config = dict(
    n_layer=14,
    d_model=192,
    n_head=3,
    n_kv_head=3,
    head_dim=64,
    d_mlp=768,
    vocab_size=2048,
    activation='tanh_gelu',
    norm='rmsnorm',
    norm_place='pre',
    norm_eps=1e-06,
    positions='learned',
    qk_norm=False,
    attn_scale=0.125,
    bias='all',
    tie_embeddings=True,
    parallel_block=False,
    init='normal',
    init_std_qkv=0.0368,
    init_std_o=0.00696,
    init_std_up=0.0368,
    init_std_down=0.00348,
    optimizer='soap_variant',
    lr=0.00518,
    beta1=0.95,
    beta2=0.98,
    weight_decay=0.16,
    lr_head=0.00673,
    grad_clip=1.0,
    warmup_steps=200,
    schedule='wsd',
    decay_fraction=0.796,
    decay_shape='linear',
    final_lr_fraction=0.0,
    batch_tokens=[65536, 131072, 262144],
    seq_len=256,
    doc_mask=True,
    train_tokens=438700000,
    steps=2926,
    dataset='wikipedia_en',
)
Each number is 128 + 24 x the weight over its row's rms, rounded and kept within 0 to 255. Layers, rows and columns count from 0. Numbers have three digits each. The size before them is the row's rms in percent of the matrix's.

# layer 7 MLP down (transposed), 768x192, rms 0.164, rows 303-443, columns 48-95
113:134106143133131137122152141147157149149094104159111171106120137144107158095119143150176136140127125128133130101075118140116116166121145141123155
099:142135139129112120145117113134135135124131140134173117149138109107144147122113112132128093127135165141117154138148129154130101158172128134120107
080:106122103150125130116100122087137139209116110106135091175081117158140110092115105138127150122122131174120123147159135126111139117121124098131165
092:145116153153100085116139089113097092117149106098164123143162127111127132127143147124124148104109084156128140163118168168079115098130137083102129
101:084103139134105183121115093134124156170117083103109099179127103149127110132169138122122100175140126114149108131106118145127147128164131146126122
102:090163105151156115142127075150151102133106108164116083136146132163165132133123116095109106150138118134112091056112118116101099132105118103124096
110:123114117119131155123116081106099124111146150157123140119122175145153148143121103112148162144156200148117147141108113159141129097112127167052075
099:117130129146151112109159129149138130159123150106163129146190128164174154159113163146114142157122133112131138160131091174165143093113162168153139
074:104135127105095110118153117105137116159139111080144130152065148146108129116088118062149162153106119120111153139134145112143113111134101117140132
105:113110118122163158103128098108142108145141144116144122076144126110129134126129147144123107130140153124109140126138169154066106131159137122131146
093:145102140169116116128132200113119111121126103114130149108120116106147077131096133050130143134162127126075125103143142077123140110109108122111145
092:139096123080128119134128140120126131138103126131151140116166090148092131181163130151136111128098076140093122113116131148141178125124139132144169
101:132151176111125122161134130110145115171120087146098167120153130112162116068132132143113144127113110098149081114122144153114131140135129096088095
107:156146101087106167108150146101108130124118126174137168137147139131116110121121090184129152143136152122108095143181150152127079152123148134099143
099:105127133090082105139109179109120125164133170129124142156136087140139123122163148135092164132145097097091128157099156143124117107134132100118164
109:138108154122136176169124148108093113120084140117127138111149132135120142118101151142125127128162118099143122124154195124125128147113118159124127
098:138101147150154117139091124083092151135086127161154118166151128125118160145142133123092161112138124089123117189109117087118111103135147172119101
096:150143123148140136109179137150129179169126140101082154146077137150143137123112111129121139136135172108154079153137119116129169147153143140132135
087:110100150125109109151109120096143110100157133084148056167156153161131145122117145127125142122114113147141160140163130107121105150124111139130185
103:116131105155114122139134124130106137130113119103132196137138142129162110151119170123106125142152141095162110127116115175139093095085149085150122
115:069139097124098146106134138126155135124115148124119143118100084121159110138130109178144118155131142140123138128138127101121149080098134172110159
092:100095157142118151132095135116142137104121128169147121162121120106175092155115143159112146113090109123131154168143107142142114088130132106128095
099:157131141091116099168091138115118134152123144120166127094123106121164114125141153084116107152119107132151102126144157121125122116124121094127147
095:147125148130099174122092111074158110101114124150113130149135083159079125095162109140129113150108134108125119127150138139088124131117115114137124
089:118133141093125102106149125131139104164130140156111105106089133103163107157116145109145096171135124144127105150126088151153124091090112087133148
099:115160132083100121117111138137168113116135144164159130101092137131118102120108144119125125132140113155108114081115140126137117133094115152129110
112:166134113120096143143095150119126155183143096160128144136123138114154118091136132152106134132151130106171131192107126166117189202133115123117165
087:102113097082166107115116087160117124082168139124136135107132160131107087153148135122127128117114096152150173124088130129121149172099125149129134
094:086139110131145099145170108100130109114105111122100146096085151149080138187121082172114097136135141105141150133176149166106138081154096128124117
097:121166107115116119136131152175098088157158133135124169094098092141125156146102152125173122127119093137160101126161129118143120140143124084108115
103:113143137123152133143103095173116143132098142131127139115174148154144117084162059140115120152129137107137126112120138146098140175119115128150092
100:095134112122139110119098104163106148095175141142134118149134149136101136117099138176121111121128110170112140151131149188124163143092116111135114
085:119157100141089131091113099146158124128165117079102145116061140162110130132108152098184143123131136144129168120108147087125107123129062108092109
096:208146129168097091118181150141089127147139174145120143118128125120156129118128153086124125131147082174102131119143107121166084091121134124166134
098:135144155144122156134105136173162095158141120131126077137113122112102095169107117139162117138117119134081103152106111146111109100156129161084160
101:149165130153134102139090135128144145187167147123086134151136170122137121140151126143102107123113131122117106162171107116121128133099112090161128
101:129118145144107136119186124128133179127124142104117123117189105111116128113113124121093140126117101098110118108119159129120129111156085124099093
097:128166147104110136102108114138127105139081117155146136128135087129106135132124109116134106163126126105150117157082155139123131159114102137145090
092:148127165127102113133162147156150098117180178132119140151133124120111153132158144132120128138118166104082099089129053071114164073114131129104107
076:172142086118102154172113133110131169146117121107109137148085138141079136166134095128153131140111146143115135108138100111126110131111076147090142
092:100130140125103116141099136096110176128149146147148111125149106189089127119154109105089142123124174078146157143120130136071132118095117115153114
106:149130154125146142137151142147069139121078170154123096132107137108118161125132162142152096140136144110110107132103131158125116161129131155130163
096:135155118110133118134119077170175053099142077138124126127092126130119155131142142113142111178137169113128147156147138128116094118155117108130127
096:113147129094125130101096110102111150116127119159134129078146141062117107132166147135145124144106142144167109159164149167145136122150135125131143
096:130141130143123156148136118111146111111114120122093121119119116113150113078105093147110117145113146131117135086121126146127094123118094149146124
083:145133108112109126143110113148136163111120153082146111141139132164092129142137158099181155089096100101121151130103104093151135120173096105138193
111:098151120167088152142092129106125127131115120170150127141150137107122127151175166150128087112145135100134102156108107171116109145126144108154100
097:145139065142148131107114178100118137152163124135123134121125101147078159156181117100113144127155104095108120145145144112162152106115138152102108
079:110121128068145136118141122080131067134154137160108123134131123128081142160094138154108109124117129133116092116102154123136156120121110097138098
100:077096115134170142131110164084148119145127196128117109102129072133138151109094107108124145140136168115119106147137109113135140113100103124114119
105:127136113124087150135095105136123134140181081149146129152130173144090141169115155129113121134162104145133119149100101102119204192119119089131122
113:131133135149110132149136076163144194104099147119139064119144140126109105176148136151117107105129124099138132142132131155083157124105118116092133
098:129118106131113097156078150125108082119134105161141150120154116175109132147154124171111133153110094143091108174125153138132127138161086076161105
102:138111109149165151137106156097144131113158117109134102177091125135134095127162133131188131102144106102116131152127125129133163109087151153133148
098:158157141137107098148153137124162111152123146099066123174116142090137164127094119148121146109076137101137121135101132109156169122130106116102182
095:101136126178140137159152132098105134131163144138103138118138110122114154110107169125133119124114137061117110157170167109109144120143115106109145
094:125134117130157147158100134137114182132116141132169133164119095170142105147090149137143076139125099145143139113170135118104169128154133128136087
114:143128173137171139128104101162133104084099140111101103148114167145110119119132119130115135102133128108153173143158054113097152133139066106126122
081:102139136097115096108139111096109138150134157106112092170139181133104121117127118125117106129121135121131141129132139132121131138116109122148121
092:081126152201097149141170061076141116141136132089109110120141131136141170176131120143109135140092160171100141164084104096107120109116106107129162
112:126132120165137147142134139145149130128072101111159078174111133184135125099134130150096128110143129105112098150150126138112151096140132133136112
096:105072143097152109105134148126130173151126179108131130130116141129135142152118139118102179080114153048107167133119113132175128072122164167148104
094:131117114108103141116172147109101113107139168129128166118140131110129106154140128101176106152118143140146121142151123152153118090096138109109125
104:143102151119134108139120124165144132107152102139116149121153165158177089105117126115091113139105151143121106121135092134124100106122115182118113
078:138161100091120157154128118130146069117126154150151091177116131121101124141119144143111150151119061140103151094168098127123124136134121151133135
097:117159103133084124155137187167137126095140114114144160153116128159141144121121121119134124093141131151135127092150166092116128131074144101124148
107:139157139172121142107140092143092122140126137137115157092167131137127068124136100159094128103121090135094139153162135100136134138139144146152129
089:122122129176123132142108109139079150129155188133146159115122146147157148122159143097113138111130130124129197163149147106116137099179103153102136
101:148159115135129125084140109130158142075096133089136122115164144136133163106148166128158111103091143137150164118122129137167155130126118091121145
104:145104100105076101122133131136112126115113147142131094190125132120158111128129129160138128095087162124135189116145144101137118133136122113122098
089:134152105122060160048123141137105150097124127086120155161120092131131149149156113118186105137109145151106161131127110122151099156189127123100110
108:129111124119129119143126138153100115148132101116084076146130154163153125103138119140143085114123104149093137085157165103138089171126173107129115
093:155135076160134152121113159119139106159132140137172132148173122088136142118146116091137165130144113109131119118206155121144140134095112114147164
094:123136115131152151092141107090104126113070142160139175104090126124136104179130155136143134143132149159153125139138096157158155130159105115104124
092:112099121138166135183134139165150120101118124171126115116130106111143149094131111165133103095129103178093161085132103116163123075105114130092146
106:097170132147126155105136111164092124177140113132073097116062154133121123103167153086147121155078143109143152144117160131127154111091154128177136
098:100130131138152138160152139089114117119122140156159097131152133134122128095131168112131120135128109113139139108180166128124104136120080144114129
109:135155082124113110127091113119148144114105100124082134071120144137146120133160149143140086137124118154137150119162092180113149139153110167149173
100:124137153135143139120086166105118143091166156155099115101102104130156159120094146106175128147136122095166146128147113152106081124132121110079115
111:100094158157134067137149142141130136119098135099129076097122161091108167145158160141144091156157105128137146142155104131124136150097118150116126
101:122091137136127128160133135119105124093104123119095141146096143104108121134129130162111143130147091119129106096122133136142114179124094120135143
103:080169130106182128136130142094097105153162118128124122114118158151073114124151139139147101164153134111112151163132125138147142134165135080126157
096:146131153105101111118065141123085097137151152108166092082124103157093127143150140114117136101132074140122145093133113107136157114139125111106139
102:154136148139127140084148108116131135134130109161152140161127151168118135137074144143132102107123117102117163112103054121191152106067110136145157
108:088103136139125150105168138101107100136080178148112099115115161122106148116113130134176158090120092139161142138178134102115118090153172121159149
103:075143147160135132123137127138136136122126090125181100130095128104100115109138124165153149109100098124127093163076122070122139092116128131120125
099:131113188174170115135111147109075103099122186095123127149098099125157148149115100131099127112110111074139133139124097151151138111094115145133153
096:103138113107110176135115147148117118118105097132139108130139117072098129141136083096135122120120145141147176132111135089103144095134106141105144
099:121128133112117124119115108118167170146091124104135152120140162113171145120195102095110170152138158145125106164127103160126143136097136137118102
099:126122099143123151134101179133106076090115141159131091125136127165112122134112132121145107159179157121092067118122166102148136130137141139149155
094:087130144113153135125094166116077100128098119162177095109164136100109183088146113101163163142116146157090130125114138124080173098142104082099143
102:120123169124120136138138161126144075113114138143113143100092123081117149164082103137111122124113093153150126111145110139145134111120103098146098
106:123108144143127104115132147108149177128106122119160179131129147116135112109166121115110115099187108145145153128127133169169114123150135145153130
099:130135132121143133122101124074074096107107135106124139133115117120184133143157140238123134137132137129156108158099136109140107133157127089155128
100:107131133088104131108102109141126150134148167173131071113112135137110148123133144094144075120137132156120115123158147092120161088140119175138142
101:129112138086088103140134153160090089117087113108149137125104151126084102104056148145124094117116149125103083159096161154131113153131136106169118
096:142123092129136135169100143128129124133065175138124130139150119138082145100165150161093159138093097134133135113120138132125126140115116120132175
103:104160142125120107178085082092150151096159151132155142104135138083113069093106100109115118099152140091132119111120147137114135176161127129103087
107:090082117118088151116127121126115111167125084092145126138150157146139136083146136144127132118124127120123133156125136156085135179157143136182114
108:125136125104149108123161126151119127141114135133101105143111136155080164150105143146143092100084171102108076104136147128154147117143129122119118
103:061063122115121114130134174148148084139111147100106116111117133150100154112144177198118154101102153122136094097136099124122136140145038137158126
095:099127115108100158103116085119112131151149099136148167135117068179114152132127088165133124150153101118108116083141138101138140136130130089124086
092:148120107144141133109145135104113157117149187161100180126164145132126163160130101093128185120109140128108121151134122089148155061122133103127144
114:112148144118144106186150129124106132112084172082111153144111109124147101088142160091146150136131104108147141172121115103138126130139123096135124
101:157109135101133149135108114132151110165112138102097108103144137143105097088131142159137130166104135132155118147131119141124084132118136157134173
097:149114122223119140099151131121185135136104136078108189086171108151111096112112110090133119115124147151084083125121120136132133148120156167137161
067:121075079106111087140130096098115162146077136112159091135121110163151141142151106124108101088110126134118124117152147087152141097122137129131160
099:103133159149106117113110102151125140098115140107158101141142130136100150126139098123118128123169130153157194101106137138155180150150156160138099
073:139149127149127104106122108141131140153121161062144161183100121126125134151138127122132074129137134120170112126123124057131114144139131117134132
102:188129118105157087138176192134133123122131174109125142124113117128128138131136146094097148093151108125131109149058093120095131068162132140143101
102:166139163153127131143100120138144145136145072090097117112150127121141105132109099167144095144168101115108149110126146129128139201129108162139136
100:133110146132132164099166145144133106112145124127125109138150109060138124117123095094143138163118136146163108152152144129145134129139081112172128
095:128131158120121110164169145126149121148172159125130130135075194119108104158097110161159128136168111149097124105102135120171122109129156137185146
098:131152148149147109132123143187138164137179154129172134145142116101167098155101161107145107151130107111121144099123120125148105112116120148141139
091:115129134107112174141140089092127110164096144093085118148084125175141113129143130158104113144095181120136143121127115137143113161141119135113172
102:114115131152167127139136137107134163108147157154139148087116145143120120103142136145089135114144105112105121111143110137140149119122147127147137
105:143100106122128119150169117095146126136114116161124138122141120157104112151091137107111119125133137110080167127077103166111165111148128111119111
096:132121140180171091137083106100114135114123158122146126172142136091136117116139099116081134118118131107140075138106135174162083122113133137151137
081:132139105135099095108088099120108131102110149144124117155140177136141149181146109094085142123132137148101097089142066130129150090083141148072134
083:116125111103119144128119138175133067147146092111128153137102161124151103130117133184178091116127117175139122136128127144161092124132166119143134
094:122153109118136139078161106137111097102086132129103096124126126082141079173143159065164114135091148199143116109138159117170110160143147148153107
127:102151079122103151114136162126114122111117084111140098137178097128168136127113106105112111111095128153137119161103139104131166151118138097147125
106:128161131137120124109091136130121136122121111181148134156098140087101148098137120157126098127072143143159097099109119134136129148146154123153101
102:140130142104155123101150132106116144155160145160077147133104118104113128119120151141101174165116139159173145123154118150140110106121067133074147
100:118122101104126140143131129124139117075113165139098145103142117114175118108124124138146126150132075142126129093171132091140132112136131128111136
105:175098138107144119111156160134148135187139123108132162131153143168140139091124148121152100111160133157065124123140124130127122124147142134138081
106:174137158104112175116121146098119164150139162131136105134153128103105151100135113087154102137101123160119128136149161187139130121168142117104125
095:098157105101139161144087121139091101129122130152136092102065186099144106108128140144101126094142129143092126120094105144127180114101112134081155
099:129130121108128122096125176122127120147112121139110150105144144133105130139092151166123166157144125162138121141150104118141137139145164152183142
106:168090099125120138121119154132122116120152103079117104105112111071124118164142135120170129104133120140138126152127150107165156150115118130121134
090:122106132146134084135139110100157128108136137105124139141132162171094117120126072121097150170121167099146150097158156171145084135149097095155115
112:146114145152153091143138120115085148189117126133074120145127157140138157092127147169117153128142126101126118079183094118118104089124119129158106
098:123109149165200111095143142121095133129140150165128154147123149096146129120110163147151126147130162160094133133152135112109143176112119104129132
095:106141100140127115148146133121135099139068127097170108103094092152138111139174144183124120147114087088134130166130139102121101133132154123159157
104:137142127108112171134118114119127114110151173151107132144131104114108179114126129105144109107132107080121095196150123149176149165122136125134119
098:144133121087144131159152113142165150158119160181120132114120139140145103138124137147103169126146096130122179101197135108114105152112128161117136
105:214110122138106106094110153126117177154134158098141129080139125112137143126152129087153150139123135106185083158086125116131086155137119113122108
108:129160170092095089129106123118141136144131106117191126113140119135095131123147129153104128173111174134121156127127134104115135130149148131127104
094:135136098098107140199078153142121104098108146148121129101162161082096141092150135148164135145099115133120099087086135125154121150155126092130133
101:124132169188108115120047168144108151124099117114145157123113106102162110149146100130142119174148124167135138145096136147127160124108137126154103
105:117119192141154148129140110141086113142125118163124125120129137122169192088121053103114097118124159144095167144120137140108153132135127157151138
# layer 7 MLP up, 768x192, rms 0.163, rows 304-444, columns 48-95
101:105152104113154121131112204125114120133125162094128131125118097131119178101105113144144109111138140102102124114101144127137123129085130112101158
082:129137149116111135144121124147121129114124145163133178072155175118131148136152140164107126073137152119114147119094114122108107121145139140148109
098:166106150130096101151122146133119127162131099115146117110153155110125206109118134111129129133115103132143115140181116117113146135119145115144123
103:118137121155103151150124160082106110139140153134153139099126104103126120167111114100102157114152119134149117119180142115124115124117140077126172
098:110160171079124118164134110202122125140118134115112127160125101149100101133096108113084100116071151136117163130140126144151136125105122149115118
104:129213139152092081126098095112154136114116113111153125132121137158154128112126118152131146095114157144110131186130137141158125084126156141142138
098:140153095116173105131098142101156144121158118130091134136116088120127181103116148119115137085138179138143109129126149058153188188129148123139137
091:109101145123115121106137147119139154112112136123140137137113075143175171113147152126111147146147210181161145079133123131113105124106141147079124
103:143135133127144156127103141086135140088156096141205152047132132106154136128116153116138099139159110123125153115076105139104168148121131142103182
092:091140138159130139140169077157147164131114123137100111165162150141131106144141121162153122127146140104136116164167105182117176144110129146120164
096:114131124163137156100089100097136130127133136157154110112123198100163149138094149098096091151149125114124152130115133132162127090056149111126137
099:094173097144177091069111125096143132074101134133149115138151130075146095131095127080129149144113102147126073124140138104124144154147127106099138
101:140128121155087140125104050120118152174129097117114113115158133175148153127132135114091114148117149128117094147111117090091140130140154141143150
106:104129106141116122146065142167172126129158097098138097104149137133137090093119070159109118119132117141103135096131120140101131119146121141150123
105:121118114087124129121107124176147166132172111141166164133145157110132163123178139116134189118107157147103186100106131184129129131127149134106137
103:112120128158133152111125099124150129170142118170140138106096097178115158126154128143196109101162145101118137113109121144129123096136094136118092
094:115132139095153114126107119102164115122102141161145084104126124088134112166112148134159132139145107137106072154143137164130109132158109072136120
092:158127091157156119146163178128145151126119120136167118114122107082120107145132139129118128105158139145106138161158127152117156133135130171141119
103:137121124152132092139137140100172125162127135053096133145137137110062142135124167151151099120156174126155105153150135088099129165102165129131109
101:174139152132155134118165118126086120092171156120174157136142118173121113143079051115144122083116122125115138119158155162130110173092108128148107
101:174182105093131096132150170125124111129135094104114154122122143118090156092137131127139122156158143129151109095140141117089184166136132135151103
105:143159099169142096130121119153136108146131151138102130101115091110107140097128096147093111164145109133135128129120110180159148134087119109136131
101:095160106129107106141131141142084147139120114121121117111106188078096143112092163116099192113109137166141132137132134126116132129155147169142108
093:123144106143203145126096109100125149123108124119093124100082135119080065120077143162125117102151138149113166125160099158117153154152158115134105
093:123135101162117149108143147114107108122130112132148139139155146096117116165097138171149105094149145111121121160085123124135123114143102127147147
109:150140114124106132119159132205127166138130100097135129096123104124109099130147124141128136105148152146090108169147145090167120135118089127122098
091:167123124130116122168092119118114134104114111177129113171118131104127128176139131095147125133096159131162160108138139106152112123114169105118146
093:148116113102136131131126129113136150116162118131186144130103132171099103130113143129149189089138169112152101121116136120138065144172128104145137
105:166113131173118115132149127137113124109104088120081122119178175145160110104138094133072131146129162122156101118114148116135141125112124134112183
096:179149100106160115127135138118128112087144118135130105149147108133174092093125149144129123128101145167148190134119157118114064127127131114102183
099:122137192148134133166192097174155139133117108108120111104164126144147114155153131144117186068157166097107124113117118115139083137127107128142153
088:123091132084118165094130114085126088184109135137160103172147127101146115131154139176111125155158157122169124119143109117147133142126156081092123
096:144132140165124156138113115137142126177163157129121117125127156128173133099141149166130090143100146109161137108107099101105101120119105122111163
101:144153120143133137122122092124112113172115102128119071127153163116137136089112122075117196116162100130110136152137133118094132141161137092124115
098:118170095100110113105118140113129128112166131156145125121133141140135122086155137091133141093126141118120138101110114068122116147160130179091114
097:120154176140134107145116136069081132155142125147109143180164119113131123131127085179175086167110120133163096145106160153136160141117158129134130
102:154106115162145123134126122113100153135179114153146122150154140137135110142126152132124135132122136122142138141109153092132151123135141150122162
103:151090103117104130127101117124098175091115159113084103115127125114147086130111164198118161145100104143175145177142138103127160158128150141130162
094:111145138154140090151114134157125096099152170119149132108181129109114140103102114111078096130131131104143136146095173136104131162142113124147127
095:180155147100147132130137112150119144145133139097144141123104166083147125126148136087134141171156136139161111148132086152174160130163104096109092
103:106164191163082123149091115111168161118128155127113125165132167126161106145109101125157139094162113124113105116145122102151158104153147108119133
097:110135093108147107132109143163121184157141187144119134144135124113123117128128152157093172114138128169100126103110148127153106191126130130136111
098:134152136123067137088119108156156124126164110135158140147097124117179120108056099111149092154135163169113165122154129187124108105106115118124115
101:089156047171117169153150132127108142174109147145128119127164128118111115110123151141162084103142129134157134112125093153137123152170130121130146
085:137093156159145101114121204130119142106135120126164139090139142109138128138139119154140149126141137132139142086088176143068125154101126144118117
107:115105122138107128186102144145136143145149164102094119139135166127122118153141146137132176136136168110131102116108178077184117117142154117129167
098:145096142129097117167064122152108116100154115140122156131129142137107118140121139120120111056120164107097122150134111092112140136091075114144119
090:121143146143094112124119111159095151131120115103129104133125135105140160079136125065146103155100132133117141105158141096132100143180125126127103
112:071111077118134119148159154141122125160122113113097120101086136129153134146151108085133097108157196074136121102141081133114091149111105126157108
100:139067140150171126107132135116145123105100136137125107125143102111147121108099089173136171113131143103113103127088124160120096117102107138129130
106:117124135146115104132097166140111110153119114116083115179109109195171114173142116170158143129109077125136156121128118168125150137130121084164085
093:129095108110085135133137157152130127105079114093189137131121139086111138128101134115118139089123098151157147111113140113162112145121198137130143
102:149125104137123149145137121120092112127166123100122082184170168110159148083104127126106188134163110144131134179136090123077114133102132128144130
096:114076152163168163099086119126134110121120131120154067104115148143103126122095122120108102147125076110145117137179122106162127126116144122140104
105:094157093153127135162172124162111119110135146100134119139095165112143140131163187143128109102105118128136129132106119127103109116113105114118122
097:147100148131117167137136139089162160167120141158102134125139154128132149062081070129099155134128156136139132132125119136148138115098124154132123
112:120120103121107129144122121119114136101144134126150172154119083173115101105130156174098098152097118117160125127124123132170117126153151074107130
092:127132132188178112163102163113154153139150147133121102075172149096101108094159138127112145107107146155143131144077124153117108132122169115118131
095:160141124121130127075109137175114152116156145127137154124068100129137084115112088114107113144137127082125102114153125144121136151120121109136075
113:120146128129141146105121114152129121089111085109089135112114132139148101135116131108174180089157160198104129118137091155119118148106065119160149
091:115178124147131090082173157121122101114151127121115136093145138098170105113114144118130143123152139109098123123131129146163139191124102157130106
096:096130163160124133134120106151136158145110145130107128127133164099115141101114137127109151084115096170116128107090145119118190109112117115213136
101:132120080144132130134141145104119129149104148164144127116134120130130138127142065145102078134127134119108127121089117133152180133118119103132105
091:137114134113151141138117129136132133138140109122121119126096136152148092089151126112128087115168139127144162151142118090110117126121140101164100
085:121168092142138078115135135166097130206143123141101104112151130140120104109108137122158135125132122163128144088112163144155096152130152106088136
108:119150141113131142140147134182105101123172155125184078090149131145129130162103120138149155100151113133132185098182136155124134080111166093092106
094:142132165074134127102137172120168117109123132114100124143168105094132108106129116160090093131101158146139102064104117134142127167125153091150108
097:134138119127149132131111137137143166152104112120177112138124159118149096165125112111159085135162092150136140089090091108109160118090169167094154
098:142131109136081153104113106135105090152113122134158138136087121130093147084086110085180146154117143133138064106112149117118107130137136099083123
099:189137137141146144129108125125122128137138132129097126135123122129175087125179103108118135126131157099146104125092120133094155143109129146127171
108:149155117084157146163118090154120132145121118124130086135137104126121098132150128134094134091103088111134148129121114146131084123096144107090114
098:142178131151165146127114122127125119110128129104093142139141176163112119089121149168151088122129138143132114144098143093141086094109166129108102
109:141097108129088117113141134149162116125116108144125134146080133104106118142135130102142131124132136128106184124136092122109157100140145116104180
093:118154136123141137075103105087094130104089173102130105118141106109125115152149138152111144156151148112105085132072140138160129145134135107074118
099:138158151094158137107117143143140132095132116109140077132115138112141079185158088143166151154115098107113106151098114110126098151104150104128175
100:181135115132143119133113154114081132122109148116149127127074158122132171133132135166101127149130100142122117131114143102125114102126122134118125
098:090118147099150156128146144166102131143080121102158125180165148148112104109103111127144109152118136114138092095116124105110140093158200117105117
097:113139174144122128143142114145171132100147130116148098132166180113105128119142148127091104140118126153086128162090155116171132112122126181162152
106:118144151165122124129087156091127147070148117128183114087122117107104116134142092113150178133153110097082144140127114154175112162101101136136144
106:141161133136135108079127117152123112160129065121138112136147145161137139151116155135108108150110130133124117166083144115107168121128136159104131
106:139144129159164094138149111139140138122150119148106113099128129118145124116113143131144142163136134135119078100129087138142122137077176102125104
101:145152131125157179129093145091150148163126127150150138129138129166156159144097143122169137122118123137119107136130107151091115117105159083126152
100:114144092104130100104135113108130167162126109178155116129162125131149148153149084128144082135103153155141158179134122128152081126162146094180110
109:119114160074143136127160125154169105183141095122148136120129119143149148119148116101096130096107131139148132115110128163080122139130149076155121
106:135128123115097094136126165162138116130134113137134097145083132135142159113096148128081141126123107152132068149131156143099108135150129105113134
101:111142105122119108132155159132110193111147117136141137121144129138138124123167120144129122141154139167157104113118158114132094184119166120141102
101:156128162124144138089125144146114175137116118144057129129084133137105121131121141100103143125161148132115095084124123128148084129105117153119143
103:107075131156130146128180158105070114157181143127143131132088118116127087147077103135137124073123079117141129131128159092096123154126165137138191
099:115144177140163121144122083102162146145137139124095135119148088090132144124113175144162115108120141143129131115098125135125159118130119093139162
095:158120164161111122115132129147162143172120130101103084130112134102140132090117159109139111142096133123130089124150125134095139167154124117153170
112:106110142110095107093147096129180125115190178182113100136184155133102146134132105158144141124109099102129140098146125114133127140122131143082117
102:131133120122100117141132126142164157155109137121126081065114091168111115132109141099135165165081130133101183111135133158095134126130143121107095
104:140156149109146132108129154155151106126150077063063111152116109146127099064091130133114138144102154112109138119108088140124165163138158106121161
112:149111124165104157139148185114167139130147144111164160141115155105148093133109106142112202105155115118125109088146136153111111167107145127182117
090:166108138082215094119131129096095159094158098134098116147127156139128158102155090167116159115133167114169141112134092202115090117129146130152117
098:120136127128137152101101106132156124148134102165128186132138145079173107128096128144130137106137123117121127123116142129103137114118132117141145
104:166118131136132135157120114129133136078122131103136079186121096097132136146117127150127136133101166148114114141082148160124148097086101095131112
108:124092137119175144141141154150136136117125111122151143099124108105111106122180130105171125106127076116128163105132102158150139086067140108117169
101:117130123155127154132114118163160110099154129107139139127103120145142087100122157150166123125113154130163146156160160142106135145129060149106151
102:102168137128168099136177173101146154127097107109128140087129137203134099168110150146150115137134120141103119148083121138150136102102120159108088
095:145135101133141075110121135104162087141105156123120101105104113155162101090166155141151061139118097097144121137095121139135118143124123171148183
104:116141124158134142167100148140141194158148096138127171109141123133106112178151109148122171134121123126149129114142129162085105101127178163120134
109:154178094167147125179164121147116097165087149104062106127165129118108141117160075136151130111148090132130083183152154158135143109101138103175137
101:123182184132116106134141163169125183123120109164129111117110088096137136162111144110160108095154124127162173119127187142122131111108119147124131
097:139196143098157155141124118166150131164126124119142162111162110106151137158123119170122128125071142118115115157114135112115108123116134081106111
088:117129185141091184167133112158168129082163158139100197131131120115144110156116141124148133116131144129136132163107132190134118186130141137134106
093:170132126132144153144121144075137066153112121108116112110141104157137147113157075130150132091132129121147112160150141133153131095095111124149168
079:153108104108137169126086106163127144113126107163139125148117194107135149099162136143201127113179098143087093106131156137128159134133151139108119
103:131078144153055165118110109125107111137125099159140102139103151095110094133154110134122133131116125140151080155143150078132087132108147108084133
101:131080140119150127133171148131144181127122162135144127101122122072129115144081138170139140141119147111120103127087089115101108121168142109180127
099:172088128118173107133129087118127144162092105074158121075077157138137135172144132153183129107138118134112144086153105140128123162155106128129150
097:169123142121128117121137132158123095148110174117150133129154120152072119072122116097132117104120145120123098166148093155080147159154143100132105
104:137129131113126145157148122122216131132119121136093124151096138153149144050200132052099161106131109132123138112159125158157157142132152167116116
092:124178118154139160124045129119134104138093127168110152135173118065109121094111117092097111151157108136123144085129079134110128114137134133100140
102:096161150177109106155134134141108141091110119169115117117159141130132152134133128133122107123163101074132157137116124141112115156113165137167137
102:153131119140161112097130151129190095136125138138117126095142132147114142122161135173155113123150101090082125140107122087132103106167081143114101
099:109174098100126157114072164139145121096151119081124093132112133168134108182131128137136124153119187112139127101106114127111121157138134144139118
086:149125122182143158157115170150136115113122137101144101123123088148157138116122125125122114128174117135130159113159139111133122130113114089121160
098:117111102135129107104145113098140123148155150141163134114166099109149192129185115109108136133148132127118088128092105122128185109080093163170150
097:124102113122165124160133135137125158135127158119141158145135140122147135134072096157086121109146113070147145181121124138111163093104122121127161
109:122140081164133152154123183162133106136127166141146118124145149149152136101134151134125126126107104080130164137125119054135123140127111081107128
100:111133153172138119153150126137109128142162073089151099144130122132158154164124111115105145158094126142142130188151110134110107065138160093092128
099:146092101123128124136119127113130132111120149088162094108143137128181131119118115141132099074127128143131138168157107114128162120165165126173095
096:169092129125147157114107128154104135141124122085130093140113126153110112128110076132118152165106111097143070147112142131158109120125111126145113
097:116123143133148189126178140138089161121212158146121125099122133139114155094111123149174170131158127152098132143120116137144137125103118148168139
093:126131125139141163112123174127114109088129090150161169122101098090117113124115166111125127112093141116137121166133110129099124130135136117152136
101:131167136150113094117140145128116154187118137081161123119122102158126138167099089125135072089092156149097133063101136124146121138137160095178116
101:173155101119133143152099104137134129134126119133134144126124118122130098145155089094141130102117100099164163135132117130131115170134145117133185
096:158128083152112130124167160148120107138132152092184116127172128093121173066086127148114141146131132118097190137132195106124164147131111126156137
094:118090100130108093116177118155153170118144152143125099158139145116131154152172118109129128146146124109129098138135120115158137111108110137129167
099:135119080165125159150151146132176148119133149135115132139115127130165120166127132120147136124106112108132085116153139142141121127135166131158126
094:170160200113099110087152108110128104127159123099100100102125125114125119070120158144158116126094133121075140134118163111148136110122148108142161
097:160119130125126133120134107115123140143087126136118118107120141117094148125118146116161153097145133108168185068112081115093135091145160147147131
099:142090128130099135136142142146076086122084163146181145136143099097127128083138153115130084145139117157117174150144155144172140102107152135118116
102:135139144132105106112086107067111126106150109094136178103134119116132125122129147141158128104105111145152138154126094102141169165202116149132135
105:134097116098135081127128116123126126140157126157131125080156159099122136088147136090139132116129155129132127129148118117143110119113121124101116
100:131120163145116160135087132142093157146094153141149158128091081104135107137147128105080113140100111134131107150166145165134103154104125145112124
098:144128135121174108115147117127180155148133132145166130163116136178115140140120099132106108125132108117153141150139154151136145070118121161131106
098:093124116166110127115127099143091160135099134127070098125110118119105122137127115142149141142120083177144117148155089118143134151088137144098157
100:119150130152070114121117172143167142120129097111063166143127142124103094149114131144124119155142116136110089131080108092148164156141121140123138
097:101143158133108095178084115134129131116147170108176090126142066134091129144097107112122169126141108202152131154145113084143137148108130160151079